config.toml
d_model = 576
norm_place = "pre"
norm_eps = 1e-05
rope_fraction = 0.5
tie_embeddings = true
parallel_block = false
init_std_qkv = 0.029
init_std_o = 0.036
lr = 0.0147
lr_head = 0.00621
decay_fraction = 1.0
decay_shape = "linear"
steps = 3592
Each number is 128 + 24 x the weight over the matrix's rms, rounded and kept within 0 to 255. Layers, rows and columns count from 0. Numbers have three digits each.

# layer 5 MLP up, 2304x576, rms 0.0415, rows 727-833, columns 384-447
130126127126130158154176129120127130120147136171107135106117136086146126160139125151093115118130122140176099108133109089114118131138106154112120113067130152084134125126126176137135104174098156
118110128153111149124164106113129122146128129119112148158106134116133123138156116127155106156130131089141117113108128112179128135133118133125146138104096118113154110130135134104120106106110139
166092174110118137155066120153149120137120058138139134127100168116130113130158130172167148148126132085105120125112151122170136147093133147113152109122107167098156072132152119150153109137130136
174122106097104119179183105185152145132212098104119118155121111104148140149073154111129136132121138131087133138151108131114108100143150145088137113115073137080136119081134167122164112145125118
119149149117168136143110125105112125090119137175131133162120129097100116149122110106143132168111110152121141111145114153105075120129076095114143131135134145152137116098134124162097116156138156
136174125154133188187171135119148093121154142158131091151137192133151142149134056143162164128104147124122108120148145121115109115128118138120120106120169152110142110145167119128106153137124144
095145184118109140146111120112123112108160133136121104112110087133100152088099126139143135118123075133070143142131106150088163141133138071079142162118127086140132143157160092167205106086121083
145110146132102133133112119127143130109158131129103120142086134147128153184166101089145130158111129136135131116143157109147157088143145136099126140092162073129145143123124110122110082145125105
109090125111149083147172139101145092106135130104131091114129146143132078095152100126110115140132146133102106113160097121117133081071131149137100100152123149097120150143118129130128188163133122
119071142192111132157130140162087123120123121128148161092132085086152084111143150149127078092106106071149134164147115146132129113105112117144130095135115146168140149142087157111156121109133117
151160137150114169144140159173131134135154172143144117124111107125084098149132148146119100146120164146127094132114175156139128164149131135180117134128188155125156116164100130108115128127130138
078119113115118148113127155159143136111140098131096130096103141115125152109140165139129132135110119149177130121121176120150120140128118114131108143093077082129134170155175124113118118134105104
102117130153110152179093154142119105117095165110131188142161143100131150097130146102144156141167156126158102100157130134121145097129116138105125171105144162123138140160091120184132145102098164
150141137121136099110142106112145136130143078128162111105139141130145141134118137117130106166123115099147130120166150118115132118133101135133148153106141114161133146147154120131088105121149142
159115086121137075105124095124104130121132135100096169117133101123106131129161110118118147157069104116119148099170129191143094161094120109114162119071106108164101086152140120175126058135167112
111138120127170149096162095084143082129114145120145128089120099106128122135102193112116124118114150102154148130127158079114080098132120064099142155155175123117122132142150146158146134082137114
114127135115141142115130148134119095140139107145050138152141129113059138105157186141158132161130142086138126129128148170086166158109137159140102210117111111186119153163078078112120060087125141
156131126108122148142120128120133085151119112107134132120162108095150115110138144085135138117106103164119128133147107102116093115145140107112086158146138096124140115097119088089069161109103156
128111131138127155100123174124160103106090151116101114121085142123110136129146152130140111108149127074088122145119109103153108111150101136125112106121123154148150155126163122171138103174164137
084136101131157170170114128114158168151139126110102127120112154157121135089136164122083148139078134123124173172121150147145135113146133129137128114153093125110090144119123136182088128128108130
142175132145126127145116154112167099124135139173114142161138152139090126113124135124164104154141119128114107132120139170121103172102131147124104132117128128099096119134127111133125122127141182
120129143105159136108152140157158120123159108135113149156097111127129128174125109060130079118114113175109120129144116139114121112149141140118107123138129118170159102126159133086115112112125111
126151120131143097133139126152101125120113158124109134136106139126138115172102107124144098160108153134122172163167140117102134159114141162156115106154143122138159144135154168123102102127130100
100187121158078140145146173089151112105094131105119104121137145150155115116147156126149116093140130145084084157119125118093148148122165068116139089151127159098093117133173121106155142132132108
128136168117108140115149123117133139118159126128149140149120116145118141138151080122106142143140114144142123150150095112127092147143110142117118123121121144129164114150138116126145103130105119
113154114154102148144098143094118127142119091122118134120142127116136101089117090164117111130129156125095125141116115154132127128090149109090149140116112107143135144080098193160115133118148105
128145119150134124134185100114138168128152155104122132099094129161104140160124107108102110150156137099098118150090137091137117137134182127111102091167135140083107140127074127131143109094114129
167108108151169151057110112084105125140112109106115162136145141128130123193144118121137154138120146123127111113163116163132109142148139107158144166117136112132120143118086128168149136130173143
107168170139111172108129090117118112135151129157095143132131077109138101135171153135137120125144169117143085149154103153139133115132122092120125119150152118107116130129110103138187133120107136
104079138165103121107120156159101088148105146115116102137116142109157088088138160118136088139124146157128108124113123130146084156090132113115163168118071104151131145117130119086130165137131130
141118133116138130132132138113147146136149134111150200124103095101152107157129128146125125107101114103150146149125117135108111141135141135143103135103114128099104130127130131148157081166127073
097080155169095073117179102166137109119111107151099132116143142150106175116139138144147124135130105136098108135108102125120124200089128071100102118115136099116124106129136114158134098154081117
108072136077098125130132200112154117117075097126131090148140146119103127114169172107091138126156134095132111094097104172106145131083122135141145140150132063137078145100131119156125128146069123
154053132187102143093106121126148107116173135112117102139138118113099185150178181130138101151140127099164107161122119123095159095144148153114124158126128140087115132140163083118157128145083102
126140075121097116123135122145149144155133097124132125086116113130148135141083122184132109153124104136112126113145141109101161117103172142128146145118127111074097155117103156111139121186102089
170140080100118111111128144197139114092129115161125123116087116101123163135131115112136112151155129130142131109120155141173153117128142129152135128161119142141110066135090127115143123120118154
102165121144153139121113106133090099128108108164161096111116080117119085133136162118136110109149140113099118135111145106180086127142138127141123125150108134119132125141106207141114159128092145
120086147134134117096122158144137148114101118108173142141145125120092150107126104135119144155110136132097112130091083129104149142152141120139119122122105118101105190085098140109138133125155108
142132163104164131138103122111123087106121152151156124150148155155120158142158081101133135126132141133158141115130121180115097120163178130139108143144130145130149085156136111128130090144143122
086130126153094135162109147122177129128107149124132106104101132106118146133127144080116140117111140127093112123132136111152139139155124148126124081136140179170139140126127146154122086115129104
104071109165158116126120144136115118129116112181151142103101110149117145158111172101123129145124098099107146106147114159145127123146176154098123093076191173100100081108180163130103143109093121
136158089144107125110153130101123104121154127133137082134156103108143150099130138118098103116154122108126168107094101100125112179130124131121124150140105125130091144138147135143141111150128106
135124192154176138107129160119173082119114102142090114109163136099053095110128101106142143107143176139152134124122122181149149163125126122108130105117122148136111140093132106173200121149135063
153101144157113134093112136144136148145132151120123120137092112170162164140137108137129124147169118129128094113136116111091117141141111161137139161119096141113131167114121107108097123133172129
125108147118131166095166129123151131082136129174179132125105110117101130101160106100079136140164148121100141163156117136127113138109141132141101138113110117100100130125142155142128128116152132
115122100142136144133131133163072167181149158151138175140144154133135160168142119191137102151147132131112136169139125134123157120162106145127103099122075176140135136115155122108111128149143124
137145090097102160128112127113169148143129113127103169115142098127129155137114089096112156146113120144110117140137130138153126147082110175129095176107134123132126156082119140140110145128109137
128119075133113100141176144126160131087124082113120162165132158137113143096130109116085102147141116100172149105153133137113132102110098108080156112130155121138098118134148107089132153154176098
101113115085121119083140098129126159110139112173121135126148137142119126056158165147149126126114176119136120147131138170150119108139104141131147125143143100142157112150169150163124115166085106
126127149108156120146152127108120111126156138167123133148142115109086107137107152149187149137133148161144100158094101139157112093105163117143124153135110137119168099185115149153134095129083123
086125177127164123143137128149122137166131114124144155109128148104111159125105135081133105128151103144121152118137091159111174115105155138097123100174112119121117113166133160097088146137085136
117136125125115087143126156052132174130114140149140126163119121128170160167196091091129144124127106139139111134135170148136112075132102147120096092112116113114101160170101144099077122113152104
113104170120160173153104134172119067116122108120128144154101151135133098134145156131171109124120149135084119110131108161123150147083148128120111156136154144082106128137107129121105103105077127
119154135146144107138148130163119153076124137142123139104115108142130111099138145086105104137136136118132088120170149112134145154141147127121141105146130118127154079112127133107105101135103107
099133130113183146107091149143149111105125115157166122164136070130143108150130142122100122111098182103129168151133123128130163113143129139111095089106163134144135132099092155142137175104125145
111128161148121072172127127088120124133162133122141135165124069125157109134141107142122115166121100099140146118155100132131116113110133108111109160108124111128123122153147088108147141146127157
154091115172111111102116123132140141143139158162136135095154158148127146113155147109156113142144137085139134155106085082078138105131141155158147094116138137158154188106121139112129087076095101
121141167120106119100132130131112134124143116125106164153103125099103108127107116120091101134103100128151137100124085113159132119153111139134165089120165134144124173123133098170118130120098147
129150094131135114156131112124166146172134140142162129066105080125155115120123120139091130117105163186134147132124118151097122097121116174117120147169108099083121131132125103088126144196154111
158129106115140151170116090146190168096140113135157164146143156148114111099140124138108116114155138127155094057155130118125107142129113173116150140115100105193132101154173113164127080169142180
133133133114150150144123132119127160133157087180138103141121152128159116151152168116131158138142121176124159129143097142158127127107142146099136135127145142157114157083150127096121148104097145
099096097134151106113120129145164154069135078082174182132110125093148141131125100131100107121133118159122113112127101113161117138145142114120118154143139162089151111121096097137111158119131139
118151093087142112148141099139111170158107128093142134114096118118186124135121101136117097124124120127131121098127119127117123148115106139147159156140104155142154151102120127154128175149117149
112116129133111134092127149142106127122138122156126117133130135147118126108106136165117113135111146116112118135162143083102104089193104143120083149117117159155140120190133108108101122144122113
121117107115095136160103124126140070124086124134114140144143157139094128103140145116152114131090115146154129158142115105159135110127162136119110138150080147051142106131142132124134150097116138
112126143137094117163134128131149095137117116164114134104097133167142146083168123148069142155138124109089108128098123128150105107075138128130153106124120103110118103148135155095111110090113108
136156188112157099160151141123126134147129090143125114165135128135119121190073103116118143154131150140165142155145105166147128107169093138127141123087100112121119093076121141145135111115144124
118113106146124143114112112135132114093159124106125091096115120090144130132143113141086113134136163152117135113119121120114084130165130141136109127125117120133165151141157169176141128090058097
109095178116137100107148124147126130129128101124127093142106110142173102192129126103128135099137119135131130137158122119177106076130157121132109129108111119135100118151113109118153117130108086
171157113101113127121071138166146141105094159101141157150124140148149135181122143121096136116168099153127098153143146134181141147142101102125117160167097126111130102123132162054111117121115139
138083102129149149088140070119140133179116154127164111126156117087097124096134158099137120132120119155107155104115120135137110162116149106089141115117122179136139156094141126094155130073166139
130126154112088115128145134138172136152115159091140111112089083158109119127162149182131088139136190112088133153111153169106102163138095131146125085138130152156135115126102131123106137094142136
135198159112092125166156147109221137133122136123169094116099116146142135107158127131069138145080134185106138128128122145127090106120090105162128126161124150146125129181123132131137144149142112
119164172126127114098124132113133131135160085150137118135137171096145107150130079109121125199111098113109141121155130105119118098147078151123114140159103137120140154116114134138119117138073145
149105137151122111111135138131115126169120145118140111124133126145143143149141124127125117166162148134156113172117137094138132174086123107126188116125103124142154102129144169123085146143155136
117157137114110087151095143139158128175139124167143179124122132150139114146119132101138159148132125156138150123148121169166149122102117110158155111165155167128126181115106152141137149109093096
126137138130115136130131136121112121089139143150106129154161146124126116179115121102134118131134087152160100138122143099102113143057115111145146150107143133158130113123137169147120099110170120
144104102089070112105135134168164084107180123173073132106120132112130144104096115093148129126123107129157111126133192128156148118142128133087126152122154103132137155130134145126128144117125114
125133102094131140116120138109096105138110128148112121117111163157142125112146105139141183113148136116126111096159084127122103115089121123164131145156149105161127120097132157156134094135128130
130114142178144108118097121082101104114132134143117152126181088161122135123117134131131113111122144130108116148098137119156153139131138121152137113126161122098148143131148135080155129111120115
099095155140123147153125053138129138151122109134131164134127086133157087150156142136141117139114060078074134120147162124106115124123182125132142139122145154139089137103145094133162138130152131
104132144092123111127094143154148173112118134163123125102115161136124121146149125117134111156139153101116136143083174122156146119148114119123132130121142148131131114113107073116131108125126140
164154117142095139153105138160149098109144078126112096159154135121114152142127124122118162128136112158154158126108114112111106086120127124130153182173133119149111136108167112119122092102166158
083133105131117161172114114105136128131127112120119095140143132131100109127133160134146157134144115186122135156149135164135093102117146140126099125106126118095078124144150107150156126151126103
127147093113143115143170155145138115092186148139123130131113141152152143150135125100130138144128112104107101137105122156152096148114157107116137134149100131153166112122103125139147134112134091
155125112136134194135099139150126096063125120084127087129117135146155122145162173112100081124125097165116152146089137161152140109113107113114155143165168096143142135148119135113125116131174114
137105101147157054163093141176148167114164149080152106120134156102132165087142151149112144143124109155169087151106114182115145105124131111107178089076109117138119171152127187120159091178114140
166149102098132108099101118148120124097119100117106146150163141102143143145099150115110127172139142109147150119124110112114147124105079152131155151155145109104165138098137145089083115094131140
172107128146127137093133083122091167128137097110081124140120103140105103149109128096100109142074076136110149105118095108164145159113135129106124118130128124150097109120158069113116115117077137
138147157141145173126139095167157108165134145116104104123127115116126134110137150107130140171181148093127138127137092132070114140121105125137085131136144117161129152073130131169152152155098137
156081117101099135083122115106116071115141145135113133161148120093109119106130138137095133125182154116126133133175104124136090128133133119118111133088102128124108161118117118105129145140095141
136150153115131126170164115119140116145153122137120150150148130126143115158099175134157107155171139119101135162125116162122099127124117125158134111133125144159142111126104087076134127125147128
120089088128149133165172117095130116103135143145149085099160120107101097174174160062133114097113126082133127135096115080145133183129156136140100110142105049147182178161137138137142131130109122
112135123136151125122081141120166144136128134148106090142138142107132114125138075118094140151140138146140151126100113095085113122145144147112140141102145106132128095115123168136085127147121143
142126129150126142115173158140075150130106115112140140116205121124118094160077155135151160109195158096098084141139148156085088137124157117123114144140140143129078132114132090078136097143114112
125134098092136100085115172104132112117133117116118176119164114118102127174184145170096123128136096160158114124123148118117095109145099132097114132147122166116129142110134153094121107130141083
109194180108091129119136093132146109120119145145112149137135097130156120188116150125126132088175176080139140157130125121152120128142181165115120153122143099058133105126173131109096160129129114
126120088157134118092149146109129110130132115152161151141136136097134113122131153082108112138119159123102084104133126134126123136115116106106111092125131142126094135128138079142137075157131113
148115074137128153181102163144139147116114123119115161136166185115111130115138164130136124139110175104140109157101096157171129130115137118092144122123178202129170161110107102153124112154068092
137128105144111127185088080126134101115168117108115114175115124121105096121131124105119139147167114103127157089119109144148136088147195096120117134139139138131145124139141154150138090137080169
133169111113157162159081115121136113141125114163166110134116118115153157095190167149104153128092121102145131144149130103099108115123074127105155129151090140094140109087098106151100115114100122
097128118129084105131121090135128125137121135131154140067086116130120132148086143108126121094138066135148130103147097110120114127112162096184144090126091147114138127120133110143162154126170130
084187141107148105109141187098100122120187111120099138133160142128108111153142103133129147169108111149144135178085145130128131113109122116157114185086120175107118098140128143101127142113128145
123139134084143120116156127109112111119100112102150180120172122071116150080098122109125166124104155106147091136135094147189119148072120141108100135141160116096158124139163140141110114118107112
107147169106143068142120122128113159119107173127131089140149151114061141129136155120160108122123103121147163146131128103120128156111123135136098146102132127134118141119128171166132119097144092
106138150082126125132121163149147147127142169156114144136149133135141088163094151118114120112107124162090145162116148136146146134159139099107137092101150122106116112116150127170113118138153135
111113113138140139114149124119112123114140149119127139151126138136096110129141154142174161187107133157155125168170140143107122109135135125130154097135164109129156122169099133141130139145133119
# layer 5 MLP down (transposed), 2304x576, rms 0.0415, rows 727-833, columns 384-447
121136099141129158112130149124075142137140135117139146123149082182122139135104155138101094174112137125134126117110091094117088124151150153147136114164137117186166103139118101177128068129104143
101121116119154141134116108104175102099152126114126110154131159094156110144161131106116114116135133165106107122131139131132126132152098143147133158142118115107134105137113142127095151116160131
138160162089087126122114147167150129111107100102141106123112169157114155138173161136101147111134134114109089120133142095127148107122127088161156133152134074132130155122140140097100117099078110
192114098138113106107136180145174091156091153116137116152132103131098088104139118151196095118124123111130157117121164143132162122138118171115165165134126170162054155167125152120127096153126142
121126171110153152166123131086103158138146147062140074136100152121153108121144130093098157168106109116119129130120148169145115140149083111157166175129123139172125123121114114086118142154095161
135163148128122066154179093118156095110119127166175127132112144178160093141127099149120147116133117149091165131145113147168087165120089161131160107140161097117121170149149132127114127128134142
118133125142103131100147088159120121126142166114167114102104101149151148125135138125122118104071141138121120148144144111129147117131153105102153127148151072123125091157121093148200150138147100
121135091153091161142080169149140150103116103127164127158154162136180129140076124123119127108116117166119153150159165105145146105111145148133133099146157094150156116111117097052137117089098143
111128134124130115105134153123141117139126120129145139148142141117133099113129089124113130099115152162137132119145170152101093094123135132149114167150108151113104131120145144169126125123135116
133118119161109157108152165125134097116128136136118143144077148138155124148173103151182087124105146152158129115155176120154110133132126104106121142169137073164143118149117190115094130148097116
130134135139143107068115136180115100166116118129103125111144200102134146115111132099132056110152139109083131163170102149146115140148147117110120129133172140152139079104152103172147185168146167
106147164130107127116130097120178123159114153108143117157125144163136152114120160174115117104086104097179162106160116149141113163143108139100151121214102128119135123111169160108107128119108109
157152145105169167132108097151169130119100114158104122129172136135106103116104117159133136130155156171112133118109154118085165095123119133136090142176161137144121102120117115122149141097118134
132145107104130146124095109132110119126099111157137133134135104118116174118147104106108116188151138129149152104099136181135137115132100145139166140106134143129129123118116151120152152142131132
147107153135137137153114112126144140146119100146159103069118110132103076163152111165130145103099085123153121147148123118182105086139141139150175093122111109130121163147088111153098136112144142
124124105151150154106115169180130125119129106121136161123109151135125166154105094113082136117186119139141119117130112141145103167122164097147121160145192121128132177090088147093131138114101114
087138162131168119095098129161164127154169134175163176157075110118109130149168101123104098141136090098165095118096097160089135126142149187173115143107150154160137128132137097129129117129119178
140167125100110102105148123174019108122159111119113130126125091151138147108138101167091120118103100158160116113148153187163123130148141152128133121140129116141129159101118123106081118101148089
116133158080145124131158135116149124100144113104103136127106149101146126121119093143126158145157114141172106141138107111139140164112156106137158116184168137145134110146131153120119131154125170
123097129149111082107130112157109121102085167114118148109148101107096144135113081131153071135114147120128081078137100143097142161129152157118142089114135149090158114160138095097135091104148109
134132124158133111073109140103104130103141091144158129104179143154120167147124127086113135112145135121146152121133122105134149113172123090141116096148127157159145132144134159106151096094150122
143150115121148125122079175170152184152136117136156173142084166142114164152120146085161119127099103151113178157107137082102103117158130101141147132167165131130088147166162135078135147115139152
114114134111151115133087128119104157136084102115159156142120162122136108142129162086114127130094114147124181166121098129095142121083136159116156108144118105159106130120168158131100143095122139
140136138131144132118123132137177133155084115136099112100121117145125165142119157151130142086151126132137100118094096108103088119150152088139107138109132128152084123120123105102130147140091124
120084089143067118164120118113138118146134124161148122117122101134136108123126151116118145154105133128104095115132140150155170132122134124116145115122120105110104121141162090093137109089097117
131144136188116137120158149085067130097142095162119154097116158131177118149123122137080154096123158152171124138126155133163140160124133121162096126106109099165109124133109125128170126124127131
161102125174113113142119121090123161174119090120099112102091131148111170134138132141119097146121115136120165137152146133131113132117135130110140138132127121143118120210116123126160146113092108
172112119133136123173123133122152162144108180112124102103125091106087121097147126150164121115160122123167132137144170135095122159134185113090117092129113104110133171155145127191160094189101096
117101112107139131108114139165146138120129126125148124152142099098123125145116108175118190141106202105117119120130161098154150114134149114148139115132137125171117146153131151109125156118167110
116118108132135143102114184133108147143132167113113158140128104091136095135147108087176135100128180193160151161158150146137104114100130130128119148117151178103114135142123099118131112131156122
080113130139113135117140133141154095086088155136107112157136145150146139133144138146160146176127114111115097103142131135140133130141136095084135117115158172131174108085127113143129173115152188
152125078130102122126193075124153100169139146122130159175098140183150096169079110135124103129107110138114171160157130134102118148129160164136098132123160145127138138103177121124133101157118110
094150115150143153080104121111164115121100149155111119110104163134119170156139127111124134118160171182132137141132144151139155129103130121132082086153115066109118110137122160121100155144158130
096107151096097136122117154122073132097150124133104147133071104090106137130139120104125107164124145120159079131094089119135132152129142105111116172155161146138108118149114118103130112137120136
148128116125153125102109132154144143166119125164131135132127116107119109103140108148122144095136127158139139164095115123117131129128129113145138153106150125105120160109114129132130129163120108
151142155086124118140123108129121091132099148168174130172143132100141096110157127121115086117142136125123165140121148118158103112158133139078117165108137117153115132158122119171093120153113088
156137125103104110084172181158066152110134091135104125105106133131126146129136148139155138108140166122152102169145116136122154146107108142101130104147135136108161124157127152119080108109115136
156102142126168134138127119110143089127094128124082110062111134169088128131135121143108115091140118111109120099161133097145146139137135144120111103112146144123157100115143125109144138124137179
120099096143094139118129129114095104164067118178112143120136105114137126155161123133121113193136163114130114147125143133126092134136081103064125174135182155152102179148097100059174100131147145
128112126131134146143158142124208117148134133090123129156111121146133162091155130118115146139114147143138089141115119167133133111146115118116157142101135132164121141132115131137136119136121140
106145118108125151116135143133061119120076103187153112132131110180094113120142176167086115150141097155124111092132079127140110125148142092150094126142143151157126127133128093120154127148093154
116095139154130115116127155130117149150135159146102142158100127109133133124132111115133129119114135126160109143114123153109136110109136174112122112133165117150153116139146098127110133120148115
133132163131103103138119104115178116120091106160190123095132083118092172140140148154125132146136127117110122116137129127112111105092100106100144115076114164168150153119107141136148120162148136
141120156142137176101085164132193110133130130108140129132117147112114128163108130099118123133130148149126117095100147122129103133089126132095113118102105163132116122124135104137147152204073135
147144107136143181113108109123101153103138146129145163106112109122145132123157168172130109145138127129131140121119102162109120125136162114124107110145140126099147095153139148130149126125069100
143140091135125192124130111113050174121090110150122157153117165145115159127124112140123137168125091126102132109146126120135159138136149142102100116110132115121103109151188125127086125143120088
120119132136154118141126098121173135088123139125131131166104138108103164155136153154133152102140138097107128120113128118143130189157167101143123087154149110130087134124107140103101107120129146
139113093162085184087108126138119068108118093141125132112125109083088123143106132149153140141111157125113109112154127180163109158107117105121178107105153146109157133110100141104128096098134139
149136124126166131118114122190078126085103132127126091091119135103144114135128123140185101097122087069184126084182142127133169136172145130095098143143180155094165129129153137091120150141087116
135096105128177142125095106104167101132114147096098153154111125148122144143133119087139115079144135149118117152131174143131138101088127122148110046120165111093120158129138127137145118118138118
100118105125160104104168117119054101115111127139138132157139117144134120100126097141142106166126108155106141142149149145081123144140122162142103105113130156099114103161162147133167124141160107
106135110102139102139095189107117107150096121111091136154155136139177119129186143136088177172113096075089163144136108147114132149130124163129167099169099148135128161176159213118133106085165135
135149145152123115118134139124161126125116108137119136134140144113098123113131140144132122093124132105145143143112129098136109128133098107137137139121165110106100150091134148170103120123137097
155080094151126130117113157099204123140137118070150152167111124105171092156146134113152161154173121085131108120109103159105165085133142118124126114067107110115110100123169119193135113121117098
137159173126171079097089139138133142156122130135143107114107118109106137136165176122100121181138108119137097105114140162124132163147109131136102121159087095125138124105100127111131108132125142
130155132114155166160086147125070103124140109109137133094128133153187110138111115128133181165142122136111132175135143128122132148159132129134115125105173113115126138115126106139123137080084161
131088127135147133163144145166113144081121119113076107131142151127095030084122085139117148109110111155115147138130140089162149144139145138149142130143157137134136118104133169118104145182141134
134167104095154137112158147119090149100133094180105124081140103144108119096112138136144088109098139116139102104153117151081128170112156129123096136104163131116140152136111197121129123121100118
125164123074161099110127140128112114120147163153099123091091161129124140140090055117127147156132143140142127102125142128077150111121137102162157118116129118129169136112118162153102109125124132
140108166158136116163128129178116113134103165142117143141095128133106148129112108139096128091140125161105079134091149140133153105152175088132138130135142125104129107125099139151121168155130081
097135133158079106175134156138156111158102094123133159116067126117116163171133088085170132076171130140093122138119134180134139158108159167136147105147107125147137114141115122145130145069137140
072133163140153159112177118139150109119126112098130125137145154124123154158148122097106140091138151105130140183158103102141142097158109125150123083080112099112138175083085121086138130131099131
150089128146119163106123090089112128111171103115119137127124105170105136127168124134144109099143084101140115089126050104079129145113132136108128102105117102153111140146162164122137095141189035
116151139114093121118117125083110142166127125146134152094147127095118159160131085087105116092123125136149148140128143088146158081128143116112118098109120120152114148092151144115126138132158134
142123103118187169091125150090092155123108143096140143112104104115113147109140120117122127140126122135106131098092144148141125114152145169125137132072109124139100100109166090117135121090156114
114144121122117204085138157161076102137071143110125082119062152137114163155113148050119134136162087152122072143132154123118102173126129172159119108163152091108136113145148109104136121159094125
089138140066140087162111160105136175160078102141128108125173139185137123104124160136127110110146108130133124082123117111176116132181141090145147113145126111106102108134129116151121104133178133
123148188133116103146102132106163117126132163105094109159127159133085112164120137135129109113146139116115112114111143094139115128080102170171159101141118123191127115137150112153074161148125133
137108175144157148118195140107105123132139136148128122120110113126160131134102106095130136160169109131148096135120152141165131133148099106138084166123108147121135132136138089140158164143096096
124110148070096083129145164143110119105109107125112107121148168095123108204101158136134133134139160141110142120128151123127123133130119110157112153131166147129120166126109137093129117094133080
104144120117134101139139095103142136155108117140137081128114128121072110152164138169163137131142117135168113068103115122152127099123132102179114086138111113186152183103144118121127126110148108
111161100180101119143131159112058147123118135129158072128136086128140167127144131155125113093137158117159123117156153085138067154131122088121143126134099131148111110154155129138173181157112154
146098127155110164112145130149088113153145138162154138117145143171104139137127123124159133125104122137093084068150163107139158103185105097097098091137107104137161147125074121115121142189174123
146165106077106098120146149123063155102154100098087189090152131131119147143133114132123175151101145082129143124106120093094145103125139114152134132110151107122143129143130124144067101110127111
133106094133133108179144148120214089158053104107132148096141171137115078127100095083165100099128122149106116107162173135135137128154151153141100120131049119095116174152124164146139073130175196
120141135142134138136129161142141153147063166116172161167066105149135136122150117140090152098133165150148119141176143117166157103113150143132138123142133131123141128077115125152085133147149133
124147185134156104127088119123123091124104117115086147132118101136113102130131129152147144096144130121155109137109104132126167138109152170128112145146131162121164144097136143163152161105122171
118146124150126123124123127116125131142171092125139137115163114114108131117121150134154119123135170134111133130116144125125111124182147147161093135153148126082115120132110120140120140151115126
126089129099158115150153179156127108139098158071153129094109133151126116138144145108165142156129096136128105099141127105106091123133096143156168148149121127154136168171118176129127137122127147
127134110123112108141117103125130121144130082139126090105122128114122162140118132113128104094119133125113161120104154117124155101119119144105118101135157109140092131146120086140159126108161097
134146108125131155141087102155088149139155146188151168092154169135097095118110133163085162122106083142105155121146132128081140111125196105142144073183097157154114127165125133071111125102117143
095126137081185121164120178160112119118091122146121138167124135141095145124100107137105143139113119097093151148162159129158128142082136081160125131162104102133100144134181134126147115153105119
153118079114106155067093137145174119112113143124126162092090104146120147104128125140179107103129141109121119152100115124123151131115159117141117074145148132109092094118113103129165128163132159
138143106143146132187099129101188131145118157118131149142138119116151095146129165137105112153136163130125116138148062077115161143169137148138157092142150122142093162143133163170134101144154143
095162134151125123137158101141142104112147113138172149149150130126090140137145123152108150142099115140121131128122180112099099157163117136129097057094126124102142166150123154111151125119133157
148173165111147093078128137102130111152108144103171134144149094140122107146150137108151132155105138125118131154130144131115149165102134144126081153099140125107118141120129147133101127144165155
112134102118132093132177115152091141116148104142098131165094128104144139151140063137138101133127067162128110182118146132172075102082083156122200132090132132119152142125139171121150134117179135
124083149164119196157161152080180153098105112139182138106109105097116096144165168148138140125087144089093113154172156113133114115162156134139080112151171166132118129129149141147157103146095108
132140129134111126138103163118188133124133093149146157079110164134120108173121127108157040096151097126136166124139096102170101127161110149150118123146140128136076130125128122117098130112119173
141147156146152159119132137155125104191138097142151093125112121121138151177109112103145096135146076171087111099123118186108133164128086162135104157137099153100126161081128135128177140125081151
148114107101149158122144147133129150174132161089152156092083099145102113163113116125072144099139133166138123118129104085155137139145117153149137124085114123111092159142104121145136142116167153
148132187132115129168138148138154136119150152137157141113116136135113120100160140133128171109115131105122121138092103092093137146137151120139154110142122135106111116115163123139163141131101135
141154144156137102137132121117104180140172122116108165112107081143185131145135145172152141164113148144191159103148138175130118118122115136136146160190146131115125146123132164139138168168135129
116138155106144176103082083130201137141113105152101107150118105147111117120152127123088167121164132133135160142133091203098118167117133110115132137137143125149096171171137139117135114124132125
132126126141150114142130157118121114160113121108090137111114117085115146126136113101088117112081101146123147112122099131147126178095128153105135097138126182103110142089119168141109148065126146
115111159077116145112101119149155136102134155149112096166072125131115122150110148137110140120154090181108140110140134151125121122147180132104136113118138110119140146146114136142143140105160108
094183145118130127157133146137127141163115141103140174137180096152128131155125128122128154109173090108174114098126153136143133120108177138136125186115153155138103119107181145165128153138120143
132099128146143105083118156120158132119140150146148135173122125125102130085124141155149132111089129142158106140156121121112121114165112092181103135127140133143141102118129098139110170142134137
145106093148129091123136104148135109131108117137148172144110138125149138135130097134072182121115126144163139134140128149146153151132122146135124126111147124170150092120155117106085144148115094
151119072136115092091129108107138121175140139154117112080134179125106083107137145106145130145103163146167129141133140159071084134126113125129151118087123119188157132160116153165117108094136149
136110131116129114068111120125152130122209135127179119131131135164127141144105126151117123143165122122128119119113138130099127120135150156152087117106120113101109116117096172170158137133144105
113121068138127131143161170147114126171108125141127122144141135190090082157115148155111121146134128121098168127141162112112131120131143114150156110125137119133115096131099090134110133161146141
176148117099104127141108160141119143148137148127151164076117068120139123118122128085141131112139116143147107141150136102115139145171140158112142067116129155152130128143128144135150104106132129
138167160132160137109142143117107087158143148158148127113096126118154130090098096191169144146130111082150122143087147109153110111132154138132169128139163151112148144133128162125142110143116130
119098140107179130165082158144172137155145157148104125126145125122131086097153149131089120135149126133168146141165129181153108119102134138113129118120126145138155130136120117124110203172108143
110145145139104171115132128123126098115072156108106164114151136145105131133105123090134128125118100161113111139143086109134136102146147115124151156152121140129141129133148132135122118134105168
090104112149128152136122148167141105116124144138132141115136134153158067126120180130153115136086114142146115125114156171109151136145163137125174130141139156169122126154122131135142155109127137